From a checkpoint of a small transformer trained on Wikipedia.
Size: 15 layers, width 512, 4 heads of 128, MLP 1344 GeGLU, vocabulary 8192, 50.9M parameters.
Architecture: RMSNorm before and after each block, rotary positions, no biases in attention or MLP, tied embeddings, attention and MLP in parallel, capped logits.
Training: a variant of Adam for these matrices, 745M tokens, 5687 steps.
Each number is 128 + 24 x the weight over the matrix's rms, rounded and kept within 0 to 255. Layers, rows and columns count from 0.

# layer 3 MLP gate, 1344x512, rms 0.0353, rows 509-525, columns 64-127
[[141 118 102 131 111 101 132 140  75 129  87 117 164 160  95 150 139 121 116 120 127 139 134 178 137 124 177 121 100 127 106  86  58  78 131 117 157 141 148 122 157 153 142 126 201 132 116 119 107 156 129 145 130 106 156 136 108 118 121 112 112 119 113 136]
 [171 114 161 103 112 113 137 142 131 125 133 150 141 127 109 147  85 165 153 168 133 148 126 149 157 114 105 131 132 105 142 107 113 120 149  86 113  76 169 105  94 108  95 138 112 135 138 137 115 128 122 176 163 132 125 119 106 144 141 129  91 103 187 120]
 [143 120 126  78 124 130 138 142 126 159 166 180 135 180 140  82  94 100 136  96 125 107 174 138 107 120 103 151 144 105 153 157 129 105  68 114 157 109 119  99  95 155 157 141 101 147 141 146 132 151 121 144 144  99 106 138 127 139 109 126 134 121  90 173]
 [ 84 117 146 143 116 135 152 116  87 157 116 108 147 138 166 123 117 119 106 131 161 160 110 115 129 136 117 115 101 121 121  84 161 105 138 129 121 125 103 161 134 113 119 138 137 176 178 157 141 121 103 123  97 149 140 146 105 132 116  66 108 117 133 116]
 [129 128 121 142 149 128  76 131 151 159 141 164 167 136 159 140 118 145 149 132 173 131 150 108 117 136 121 130 144 126 146  88 144 133  95 104 151 142  91 133 113 160 141 139 108 141 135 115 156 118 151 154 150 123 119 150 113 124 116 143 149 109 120 148]
 [152 125 146 105  96 125 181  86 131 131  84 117 150 105 139 127 114 109 101 114 111 142 122 115 142 116 106  75 118 121 135  91 142 144 171 142 147 134  94 100 100  98  76 120 118 124 134 129 133 144 130 138 135  76 147 143  94 124  65  69 138  99  87 122]
 [139 134  95 138 180 104 154 128 142 107 140 138  92 139 107 134 147 100  97 121 140 190 114  93 129 152 130 102 134 124 173 117 106 183 130 182 133 117 135 133 166 110 125 155 176 100 119 104  83 151 142 171 105 143  66 152 163 148 129 153 115 118 140 121]
 [151 137 101 121 170 134 148 135 122 105 135 133 130 124 140 123 144 121  78  71 156 110 172 158 159 104 154 130 120  99 158  99 129 121 137 148 133 124 168 139 137 144 177 165 102 114 119 132 161 107 153 103 138 159 120 157  86 108 119  92 126 126 102 117]
 [157 164  89 129 128 107 131 129 129 125 118 119 157  99 137 107 126 120  96 109 141 148 142 139 132 156  92 145 117  93  80 139 170 148 143  89 164 149 122 139 110 120 141 125 151  93 125  98 127 125 115 151 108 158 153 131 131 140 123 101 162 101 102 164]
 [145 149 112 122 129 154 124 136 123 114 130 117 121 145 116 104 146 174 116 135 109 183 145 130 137 152 104  93  86 120 147  74 107 111 136 133 153 105 135 105  93 169 149 104 118 147 116 134 128 153 120 157 156 108 129 134 129 160 200  78 162 148 108 193]
 [138 139 117  88 180 167 164 140  89 127 106 143 118  95 155 130  88 130 157 133 128 130 130 134 160 125 120 111 123 121 127 118 136 136 159 157 118 123 140 111 133 125 107 144 122  84 128 148 163 122 126 143 116 107  93 177 151 130 149 142 130 121 140 106]
 [155 115 130 142 103  98 163  94 126  80 167 153 121 123 103 126 120 130 138 123 120 174  91 118 142 173 109 140 145 149  89 117 131 225 160  92 165 119  64 114 141 124  79 129 116 170 113 161 126 142 106 107 123 126 148 119 161 115 142 114 122 138 114 154]
 [ 85 162 177 130 115 147 169 112 118 120 108 189 186 111 125 134  97 113 102 155 153 111 143 157  98 149 144  96 129 103  84 168 150  67  84 154 134 102 122 152  90 101 151 127 136 127 157 138 137 108 116 117 170 107 100 102 166 137  83 142 158 131 128 114]
 [131 133 116 123 154 134 146 127  98 128 118 170 132 114 114  99 111 165 129 125  95 126 120 152 147 141  73 116 138 170 117 142 156  95 115 146 138 141 119 116  82 165 159 139  90 125  91 131 144  96 115 181 105 104 122 129 122 135 129  72 175 160  78 148]
 [164  70 119 117 141 151 124 119 123 136 136 124  89 110 117 153 147 102  84 122 136 133 123 107 119 124 148 148 107 156 104 101 139 151 130 119 127 125 152 116 125 175 177 140 145  99 112 134 126 112 150  97 128 166 125 157 128 125 129 130 141 157 122 123]
 [133 110  89 112 168 143 113 136 146 112 102 137 115 144 148 144 169 127 153 124 148 123  88 131 152 122 170 144 110  95 109 120 164 169 108 117 154 115 126 161 139 120 125 105 144 136 146  88 115 127 109 110  96 131 101 110 148 107 150  78 104  78 155 153]
 [ 86 135 163  82 168 132 116 155 146 104 125 139 122  91 112 124 150 124 140 125  85  96 137 125 131 120 151 121 141 115 115 120  75 122 122 145 135 150 103 117 148 115  93 158 140 151 143 131  89  98 145 124 173 140  91 129 124 120 143 149  94 106 139 117]]
# layer 3 MLP up, 1344x512, rms 0.0353, rows 509-524, columns 64-127
[[135 149 113  98 164 129 145 144 129 107 134  94 121 184  90 130 103 170 143 137  85 128 134 163 110 126 157 103 157 130  74  96 137  87 149 112 111 158 131 153  71 119 143 137 103 167 146 126 143 120 133 138 125 136 140 129 137 136 149 152 119 121 121 169]
 [130 124 133 123 142 136 164 159 123 110 101 137 151 128 134 158 141 137 122  86 116 114 186 113 116 145 147 135  93 125  78 156 115  95 138 123 107 174  97 141  77 135 103 148 114 153 122 152 146 122 151 137 105  94 137 131 103 137 137 122 143 156 167 153]
 [126 113 148  98 107 113 102 140 128  97 150 131 141 120 108 110 134 144 119 118 167 127 180 108 148 151 172 126 114 106 137 173 112 135 114 155 114  89 116  92 111  85 103 161 102  89 143 143 125 141 141 111 104 130 151 150  71 155 114 154 110 137 136 115]
 [133 132 108 163 103 140 127 140 136 127 120 144 181 116 129 150 112  90  87 147 136 118  84 148 107 128 124 167 141 179 170 167  81 115 131 112 117 131 105 137 131 109 130 149 145  93 132 134  84  88 140 158 125  97 121 151 107 172  82 132 105  97 165 154]
 [140 158 104  76  72  93 140 109 129  93 105 115 119 134 127 109 126 109 149 141  98 134 106 141 115 117  62 150  96 136 153  79 110 146 164 126 133 116 144 127 133  77 119 116 145 179 130 129 154 143 137 113 138 119 161 127  86 137 121 160 111 131 163 131]
 [160 146 127 144 111 134 139 132 125 138 125 153 123 118 116 176 102 137 155 101 123 123 128 153 122 138 112 163 127 136 131 106 166 113 131 102 167 133 119 161  82 169 189 156  69 158 171 112 140 110 165  99 126 123 154 107 141 114 175 148 128 170 144 140]
 [153  99 120  99 129 124 127 117 105 125  97 106 122 124 143 109 143 128 104 130 153 128  85 136 105 138  88 107  54 109  81 104 120 112 110 154  87  82 163 112 111 112 157 132 140 122 121 156 116 146 156 144 159 164 145 105  96 105 156 106 124 114 117 115]
 [104 150 129 108 129 121 136 119 108 107 139 112 153 103  96 110 103 124 168 106 161 120 138 131  97 184 129 157 186 112 110 144 134 102 143 110  96  98 148 137 131 164 113 137 153 174 118 135 134 137 144 151 115 125 125 128 131 104 129 132 153 130 108 112]
 [164 139 136 118 151 130 145 121 122 134 120  99 168 123 170 174  87 144 105 153 119  97 133 104 159 136 113 148  96 141 118 135 132 164 131  92 104 171 126 110  79 152 143 164  73 108 129 162 115 153 100 125 111 171 112 129 150 138 141  94 113 138  92 121]
 [113 149 163 163 135 111 164 148 104 136 134 108 105 133 145 123 154 156  96 122 122 110 166 110  92 136 109 113 149 103  88 144 157 186 162 130 152 187 169 109 163 121 114 195  77  92 178 140 114 115 121  93 103 155  98 149 124 106  96 113 117 108  88 123]
 [140 111 225 125 150 139 126 139 129 199 131  82 140 136 124 159 133 145  88 116 133  97 124 111 125 150 125 131 125 129 157 118 148 126 136 145 181 131 126 147 161 113 108 129 112 142 188 146 111 124  77 148 123 157 121 132 148  90 125 102 114 103  90 140]
 [110  89 114 154 124  92 120 152 153 125 155 144  99  95 150 105 126 144 132  92 108 142  90 111 149 122 123 104  91 133 101 114 108 120 114 121 118 153 149 112  88 107 131 137 100  92  98 152 145 107 126  67 130 159 113 151 141 131 108 112 168 126 158 133]
 [129 168 175 145 123 170 130 154 168 116 117 135  99  80 155 120 113 113 127 107 113 126 129 148 170 120 148 131 101 119 101 107 122 124 117 132 105 120 135 165 121  93 117 124 102  90 128 109 153 131  82 119  99 118 162 104 144 139 143 149 103 145 144 104]
 [153  79 138 154 112  75 141 106 164 147 118 157 150 151 102 149 114 144 134 123 107 193 128 173 121 120 121 123 135 134 105 117 124  94 142 146 123  73 129 128  81 153 155 190 119 132 138 148 108 130 129 166 101  98 164 104  96 126  90 158 152  85 160 129]
 [133 106 125 104 121  97 149  86 111 163 124 146 128  89 165 127 111 159 140 134 107 110 159 152 126 103 110 107 135 115 131 141 129 111 105 127 150 157 139 125 122 126  78 128 125 121  98 138 119 187 126 132 122 148  80 152 106 129 147  87  51 144 116 123]
 [127 115 122 148 162 131 119 113 113 152 147 144 124 151  97 136  97 138 165 131 154 151 101 139 124 108 139 135 148 181 118 139 122 136 113 128 113 179 154 126 110 117  88 117 107 130 105 156 140 136 138 173 169 199  71 178 143 135 114 128 154 114  86  80]]
# layer 3 MLP down (transposed), 1344x512, rms 0.0354, rows 509-524, columns 64-127
[[123 140 143 139 121 146 118 136 195 146 126 159 151  88 138 124 158  92 105 131 127 135 130 129 150 127 105 120 131 119 166 165  94 123 112 151 173 137 139 134 149 121 106 125 138 134 117 105 112 196 157 141 135 140  97 109 124 145 123 104 132 122 154  97]
 [156  82 149 100 127 115  86 167 112 122 140 128 154 155 129 142 113 106 142 166 144 139  93 166 104 124 127 104 114 106 128  99 160 139 139  95 101  81 132 106 161  86 158 131 145  60 175 139 131 115 107 130 156 164 135 108 157 142 145 127 110 108 140 142]
 [133 133 102 122 107 112 181 114 132 135 105 114 129 109 134 157 150 105 119 127 127 114  84 134 127 139 112 123 149 146 117 111 132 121 179  82 132 159 142 149 126 142 166  93 140 120  99 110 130 159 132 163 198 102 134 139 157  85 150 116 150 128 142 166]
 [100 104 114 134 154 126 118 143 109 161 104 124 130 104 181 107 180 128 105 141 155 167 148 131  85 112 144  78 145 132  81 141  97 127  93 159 162 129 109 120 121 148 138 158 127 119 142 148 116 143 127 102 103 128 110  72 117  70 134 129 131 136 110 127]
 [114  99 149 132 161 142 105 137  88 141 140 157 118 120 149 113 106 134 127 153 134 121 150 138 102 109 147  94 140 115 127 144 166 106 108 160 130 121  86 143 124 165 136 129 166 133 104 105 107 105 112 124 114 125 114 146 172 127 139 113 126 116 114 125]
 [162 135 116  95 118 150 127 100 129 152 141 108  86 155 120 122 102 136 116 121 125 198 160  76 100 107  89 123 115 136 129 141 134 169 116 103 126  92 111 165 167 116 140  79 165  39 124  92  77  94 118 137 103 122  68 102 142 126 103  79  97 113 145 167]
 [114 115 159 144 142 107  82 136 115 156 117 130 139 128 124 149 150 129 141 128 156 143 146  96 111 179 110 125 176 146 167 140 110 159 118 119 121 124 129 185 116 130 108 107 127 134 113 108 136 172 133 109 118 103 103 146 148 108  94 173 144 131 112 142]
 [151 112 103 124 139 126 170 138 163 131 120 128 113 147 154 137 139 118 109 105  95 140 127 110 136 126 111 140  91 131 111 121 149 174  84 145 180 107 111 116 164 126 125 134 141 122 149 117 136 149 129 126 164 116 158 121  96 108 107 126 129 117 119 139]
 [140 106 122 157 118 125  80 158 131 124 144 164  90 127 131 157 139 126 140 149 139 151 100 133 124 147 134 129 182 115 109 108  98 138 106 176 160  39 133 143 178 146 110 117 156 126 163 111 133 137 174 137  86 111 153 126 100 109 119 142 171 183 169 139]
 [126 128 132  76 119 156  91  83 102 113 103 130 104 109 118 164 158 145 169 138 109 164 147 176 145 131 130 125 119 109 136 118 113 111 136  94  83  83 118 127  65 138 118  71 125 134  72 120 143 111 113 189 129 125 124 132 155 132 161 116 106 153 144 122]
 [118 162  66  86 161 152 120 145  98 136 108 129 116 142 113  99 145 134 148 145 117 123 107 137 162 122 139 132 144  99 133 122 122 158 181 136 162 123 141 122 133 153 149 118 138  85  67 118 128 165 130 102 149 117 133 129 127 142 141 121 176  81 130 117]
 [167  97 120 134 142 176 128 114 105 150 113 111 139 139 123 108 112 166  80 161 176 101 140 105 135 129 125 128 135  93  91 149 144 146 122 145 140 124 124 152  92 129  99 120 128 144 109  71 111 146 120 194 131 116 143 135 129 141 152  98 124 140 110 102]
 [127 101 107 136 113 130  98 131 106  96 177 126 156 157 122 117 119 123 150 133 142 155 143 116  96 111 159 145 160 102 133 128 175 144 135 100 136 145 138 127 145 156 134 137 132 182 115 161 103 135 164 123 149 139 155 133 120  95  89  78 138 158  87 108]
 [127 128 124 136 152 148 112 134 124 111 128 117 124 156 111 129 172 104 117  92 159  68 175  99 127  94 111 107 110 139 104 128 116 151 120 125 128 178  93 117 142  95 127  85 136 120 134 116 140 161 103 103 154 124  92 122 141 100 147  84 124 153 106 109]
 [139 120 145 134 140 128 129 136 136 108 110 124 179 157 113 141 158 100 132 121 171 116  85 142 123 116 123 109 149 124 126 103 130 119 147 155 100 109 101 143 108 138 152 113 143 138 157 117 138  89 127 132 120 115 181 101 146 119  81 184 158 132 150 112]
 [130 161 124 127  90 153 121 131 160 111 122 160 137 137 136 102 152 157 130 163 133 144 116 104 151 131 114 134 135 127 164 157 108 143  88 137 111  70 135 137 133 120 143 132 158 118 124 135 108 131 128 118  99 101 151  96 175 124 145 131  95  91 117 111]]